Each number is 500 + 40 x the weight over the matrix's rms, rounded and kept within 0 to 999. Layers, rows and columns count from 0. Numbers have three digits each.

# layer 2 MLP down (transposed), 192x64, rms 0.189, rows 11-44, columns 0-63
532551529485450498522497427467540442444485487498508601526547519584587475488451501521524465502460458473480496416532558539531461538456494486485481442497523422505493503500509442501499474564478516
430519507484498516521505544475448426510497534525541553446490534463495516476498472554526470445529478433516562436559436525536552457520535484548467497477459486506579404551554514545532433494516420
531563513424566496571454466484474549487485498514551556505496470516508513510489540527554469444477453505540526516449529467440536517516556510534482457604473467494489481477544508558487531450579500
493517398502492456486537458533497504497459509570445480532480547512566440507462488415549554517457509534412483473454483494466550575523502483554498551505542474437474482501474559448476453548452446
503526440462517478473494485464494496516497450549563542544549467566477553471485495482468556497515566484540463417445474425466461511530512524507457525478534549519449537559520556522585482463556487
503497461571453496542467469442421480513499470413441523495529555467416541505488476448519535572543494532514462447535434513461564502517526523457531573521516493457534493509519450458470509527533517
563483480486563492468508479521527556537516567515430477465499461496489547460461501463419433491579507515516492575551536460503469500545561549545484571508513513557506489439500494400528470486476546
495460505420492499478487508455460478544466549461491572463507455489511441472584450559503491457577523519534507535572516449530493549568549541514513453497570490530514506471469448501422498481479465
569512522526499547550506503485591486582489544507526618481447555554520486529504551441444467552495531497459463454502542549486527451475487436520535480507460501466565480440532554463561518520537491
497436496485471485483558521565520493484543492471477532514518518511497637499502469538499556515441496475533475433551504538477479480520523553434558524525464455546515530490475538473533446474542508
517526463502523498515471454482544550428510500500450482451498468504552549526498570548494534522494521507561481503442510536573437473586508581516450501447509630477559443497483494496481512487494531
541466482507554465575543503487539468534541458502568520546472504437442448459464509426507527444436520466529510518510559550518566503515513530485531423489489476469535524530516480562481482451440563
461523517531454466511506489544547568527503457499540528474444560518449540480529582509513423513487511510503500545518534490385488457414466478510509487541519480473464531482614475463455481506490462
477563486452547488544493472441489492520433526483459501522546469510535475510475502532449468514543548561447404571457502557520500563569462524515514488450488486455513572497489497513502495573516553
497533475510487520564517437461444554463519480502524525543430543453502522539548462458532547512436427446603541562471541507479472563505466493509539522484465443501518540479466521517508471470444460
531530575431571440592457454500540529452501490469438457517514458549507529502535525448527499514478523531468476475526544470537541511498515484503455408509504524516467455484484498565500522474514512
491536449515567554513470474520492564427530504540572502514516492548522520526506491508472557498525543594471618497543493516484479504535486504507503522455507512571505487510483571508485502487508511
505479494528590514584605479455489543461549480549423526532583489482498507562460454483519512484511464511489532516509480516541444532460502503490524557422557506540495516535491527512563583498545488
580502510519488522462531536502561476577414494506526580551471501508484560456509512485475510444503516550530547512539408526540444501445501498515481477443475481406512530396506494488459504568503539
493547469535494499527598477492546487486542483520478503468472516447452493492510481521399459481452502455468458500418391493561460488495474475537467417522550527466493475555537423390493503500567496
526537426523471450527514512504468476489522480410504536533498469499500518446462499536540521496516523462446511572474461443432571441537502478479470554548461527528529563479524443467506478488485467
525520442479543522544548521481570450523563444511494526501525524560499499528496533508489491508502494528429468486448475520512475442558508479534520476513571458482491501535502539604430458470621459
550453509531433525537542531523446500492543484536474460500520503563431514596539499539489464438500489514522562519493495484460522481506558507578480514499460500424527489464457452489493582536552599
508471457498506497468559551492493580540471527477479497527531488545439507467494572439553534510466476478561572505483538516489480501568433534500486494472480535450575503553579457581469536469599508
483448539512495528505542502508528486530476531511466436490462540434515413477538617403558445480485533534538498419504431581465494555482464532449576486453467490481483502493479491476525528505495483
547470580537543531488529547500461510563454474538531514498474515515426459477531477501501401567515473473504503462470525475519522479483430514460410479498475494516457483534609554516520499490503470
549477513475495481517510509460610539534512451513466566461490547460505490521492510487574498486370555506561524520459549465525495477546458519441469430567503536507476473543471467501534459556542477
396489561441486495404449499461459457433531466480472479427485530505459578439480554507508557494531477530494499468432483523484476454472480507530495539484496483565504497420539476491547486526510438
463477456505508435463413503437500508531469491480459567548490516449512441492507531545483476505477423488590531449467428467524500434504480586533510495479453546509506542536474456535527477480417488
522503500418531525452462483518506526482511507542465544542486512501527483482503441527545511496464548444442517443414432477498495483490496492508483550424506517550457469493429447518466517439474592
455542495482480443497529549520522581545547497490472474550542541569458504529542530541570643476494532558506511471437541520560511521416509538517537499474506467518555511440460454466530502499523527
529394429515477580518564518490456525493466495472490521459489527468457542500551512444512507518479531566492450473482513464562470494493500503465530484388506449552552486532505506505451486532502475
510520576509472422409500540511409511460499504563497483475448497555517472544558521483429499468556524502526448438534569474478531506473449601440463523488528555512446545412449549489436508502513502
460546533434526491459556556491540442439520561553516474604478515566482560495522516472475464556479527576489508468503489452553531481487515537554510513482490443502514498442470426461502544526469478
# layer 2 MLP gate, 192x64, rms 0.329, rows 12-44, columns 0-63
580501459471560469471571516511488504476408569469513492485489511573504538484502520484518500528609512490514448538533529485495567509404504563535495486494536446551567500480500471544513467564512542
416510495490507508480447491541445417424529455533497534439452542569479545525527466483438404474472575502449571478498501443503486472514528449447589487489543493515452506496501456525519449486490463
454458535509486486478436497498513526448527515493487507547450557499566580510532511514410523527479559577470519483499511442517504488414452416447437565509463514488519504491483498549542519557524537
418498474556476501570438509461450459479534509428495407527491456552474505534504540550459473528455481513503494478480509530533510542522527511486530496412537586519490439462486466567542506526499501
472585515490456466509496426526486493458405478530447540496425511560455496492466488518507497526549491527426492468445534454477548452525514454563480495506480580473463463532500512470492407475535511
484529486501440487533502479529495493465524487461477437520492508531522457452537540555640540525446523477442458423552459519474484548481542521489466507452518450492479433503511603544434529574470511
517523475550536490529501520478523474517439470487524553540480484495511445528562512576465505496462461523452502502538478433403463531481494444513469534466537521390539410504492517532486460531520450
506457518500494480479498458520443480422437392440542453518455479514425490509545506520466416483479489514525515470532458524537530503422516555583531415505523529475521563556494493466482567504527613
468555442481526550468497505446472481471567493526413449520495541525563594511514473472521467421463495470422461475514469540458513544525525548461481568504536549521516527515486495496462540496507502
519439473503523494455493523553501501525542456498557519534426501457484440485512538481471455483531433500607510447476499488498471502476513387515471572505488463431532483505493552483504458577496447
476516465433440500412556479542538556499525518516493468437507485442525582534499494549516449561559524568486510468495442464508400429445524473523498488494551459614454478539504534512472536538511481
496575517469523428501481473468523538485503470478557476497465472555571575524432484535427440504425503495521484457461580477559526547502505466516512517496407498517513459577535494518449473501456547
549472502418488576482511468565518513468543515473501492428503548523505426553450508516520511520497438495579501549515453478535455474506524515524514421495540487579478453496546510530581494500460497
497514444482519469521537428524552486466492488532526520507469543458439519544503482481499486422451514579557465527434547517452500492484501470499468535503437467479456460534496536513580484475462428
511514472561517486525477478573493488527508516517501482484449471514515519566507509534430548424463477583536441487477514495536475532568532397576531523549492580515528459547526536534491489453474417
476507429489454460420559474508553497491482464514507536551490513534493453559487457551528504522528486606512524561460562461522503451517503555489450537514519539537457535526460540501429452530522436
505545491517407542459503525479423505515463402531504450522427561512474466496518492539488517528492486457484513474463431494474515529506437475505524552514579527424508497547475492519507520545527500
513453465498503478557428425499518513592490413473478521513467518440542514526555460507506527479512499520524539445449463531425499480474489498495511560432446435477481437456501479535467544464504427
524527499507439533483510530456446452550569527511516568518485540540578585498524557504517474484446484538472474432423542500523497444490569496525470412520550516509586519435522438541510475449513561
501486464488499592515466443479514507496538446454436481457409525558505561512556525488469479491524512466524502533523465523504452445490499474529488443503551505532530489496498451494421498491411521
434544470427459566473461489457504467446483575546478566490426595553522474445487437493462455446511477524456553552469512565530464510504500513470479500426472473503589496504480432503577485490499498
540533505430553518482478442491517480473499463523476544541546568477541519511521449540488483495495512506474486476500566499462623562446467566499552466496511472429475500502449527610483517503511411
510473445493550523554497569427440485429529565472521491461546541525485484470457535458542542504495419554407512480528516484483547434453527500494480490485468517481578480491612458493461544503521533
511534520559539528454390503557439532509503578439429450464511537437434537543517512528511510556500541513549493421523486490455499488437549522500499499517470449505538529438543430466584536549499441
497555503471483466487484429549487516478514472481508494554495495431549492579555519458419500466563528518429540492511595526533475525499573534496599492526516503554528503484433456470528502553534555
495480539446428488550421428552477457553527428463469441483477441450475488602493511522490525478442545513458439462458525433541480475491465499554545506489508502538517523512444512435527511524460521
492481551594524515543545587519508474459583456485455475472407516444478424521531584445482528508481499527511432487481492534459485449504539550506479525483561546510505454499467515448532555516468567
498549476510502547464486458582461522514515506466513435503474496489461529491513454406549521486542546568493493540513540535521482469535524576530448458451513483514484452499507504417518478491514468
519470502482482427488479472511445505503530513543496394532464408448511524461452556518432518473581493586531488562570488523547528481505490491556547565491453518504534453508515470524504476556503525
457464486551488513445493516426449486526474467516525537463456418440508476533537544469450447555519473544497497575490486498431563504589422508464488468472555598515549524481494474518528509465492478
501551590432450433439520431561444496522481457467448432512441492428496458413513558485556508537535436523517487534536474519492527458557511500486480501504499487517546542470554513487508519529480491
501490420490481537499521438527575489523471522473489488511431444437512480501475490471478506520414409472497515498473465570498519503507517477558494444509522453462532542526537500493507489491479480
513554536517460493436448436476498508488571420509513485428477529441524485531411479541575498525418527578487504548506504478533450511505491457550485523509512472495467481474617471549436450485531461
# layer 2 MLP up, 192x64, rms 0.351, rows 12-44, columns 0-63
585514461494532511488484496489534476432488527533468437466479491513467470559513535449511502486628535451582463547539497536559560493442455480479567487538504483589519460453477481507479496498485512
508543458427476522496558495543416505484426558465508475540511549518524476512486506415543584478475452485458516490519506484562466457428523463506463493555426566484527516514469440547492540529561520
487524494461472574531526455601461442529497559525506481441539464519480521543420515504534487521409479497473498536460554506423459516510490569549475519551533509458518546451586520478414482463520485
547444507522566499499490502480467490533560482503529516424464535428526522432489519504524462485536518524509491577484494432589539486561573564511556468497571578566535529537459447571520508524490548
477569503557508462444456548472487598481484541532486506552502482543527537515526506515517515472449544531475547527499499418536572520477525450496543463470547545466407495525478427580565423501533546
467527514471521528508516504465540482413448488581583513574596476556521470545488490506465583515465543519556502501466512508464510540393481456507508491522468530494534510532550484517508494449496520
462444468526446542510455409455494479544542525563503477540512489506497505533490543568445539503508486467502516492504544543511474584500599512478488551545488487471479507483521537505471439480526563
454496524500534502583550505517435560497506406460521486524505480387533431470528504546499514517494528471527532487503488520500478550546563535520474510447465465517505561493590502606507530451472452
468540466540545536448466483452489487497532551444502525510463570487543542571506499404519489484484521505460499411592533483532452568512515529482506558505509484565492491566547467477486454462518519
545570450416505523546521469531447512498561463499437436512519496481429506518533516556434543464533547520459522507542483482462423468482557553499491536473463479514455532504417493497531456519538463
522491449519546513490578482530556473473524476517488411511455449497559477470494431497606481562516531479519506568458453462559556498500515510504499487431527527548511525520573527448435469539530535
530448381483432464491483526545534497484426509464458559533510487533493418505544500474519497519507468484533474539480434507538448496506492449481487554547480572509511469562498539455487510462522469
515452491501464554494526576556551498592479471520505494534526488425498511525470470497515469480497472506516556495460469458480460542423515449558495502485533436572500508480483527516445514451493492
454465535449496470479539443562476502434445510489446485458515524443548507520483533458460511480543519537473472557507476513451502456498465436497466489503459473425487546457445479515513510470488480
472443506577481504451493540504513467534486501555508521530516503489484416449501513508522552469489546447519511462556490592531523462499449565443470544453489511510515594490514515473488530597491526
446494514508499419421539512466470577510506513497485463564566482514514507476494538464542516503476525484517520492488539590485512489498480446515446426457524469508519531454563452552442462561483488
490464510567438558433541510507493445475461484459525463489431562493506450563501515512451520455492505463483450530477436451533526564446450473515510562513460472509512535573482539498454479510521508
500555504504556473516468560523454562498522430490527480422525469493423530450578480447527487556538487478520444545457490527427511439493483502526500494545476401518423445532539456493534491483535519
543425434488442541489514550495441506500523470544511464505441459451529519462521495531504561552554460507471488410477512513449512489477521525485491570549468455555544566414516522492487486482535457
458495492445485583533483457555515491481457492474515464497502503498514492462516530464457452482571514516539552505529480503499487459422486566490486549512551516547476563523504445460499545461434492
462436500445567458474538444518487542478463533534465531535503599526490503515493457471480509490543511496484547494486479472510593532436425454497424452484506445452522514493488575524466521489427480
541478568491518475527440482487615501447610507516474502534490496482511499508437530447564491457462485432513495520525495465493422542538601479530502482541548493493488546508501587412527554502422562
489494579424506495570547441442548481449531508468481512413554498540502546509510517513481446482461427630440464491532525474464513485507532453544485566433461549530472452514521461523481527504458528
531507538371510541555543473472528478407536541505464402599562476549478498548476479517446512470526504470452494513516589516523516518525468485581533467453524501466443475435485509480505489480530528
517501440534488544505446439433488508500521509509490552500571486535563545494510543456523515424480525576459455504485478535522524454563495471481535507527528483485419492563440480501475481480537502
376496528485497523436428451528487442525456471463467485527561497560468511511515508560525483479525512489540453472522483435501417427468469479501467491487481449470439514500509578506521546554482560
477471557468560539473459472455528514489426443551542483471459475484509533485520418502448472540551538474430516536609464528538563504503473499490470462513520483541511532549499491510465472551555472
510538538479469542576536550539503526471523513484551489513515505468492543530487488462456532474413522510529486466568592492462471516434539494541517549508475479575513512522536506507576573578490518
510480504486588519524462411497452488524547501471491522503471446570515545491498493447510560432536546478421490479524498465517472430500472536496532513476549492514414529509441474501452500536433467
488614476547459488516461552456472493500470515459478532482480552493533510529447565415501512453434522422561499462437510535435450487526527519374449496454491547488501478480497573512525442531521468
459449470447404488476502505492473497522596536564537484473512429467529503512532448459561469497539517459477554497534518479505481483472465438560476513564527475469411466438550531515528470555475477
539428519515500499546459567497447467484468472486518527463497497527478549499447494484522514535553586456525500534464535452450460529526436549501509537445483512508518522438520547541518527460498523
531450416464500491458490516442540417469470455474519468545522491538452507497437494526496451506520460448534467482520575500462417518527554505528514528458529469465507462476432591508527520473518538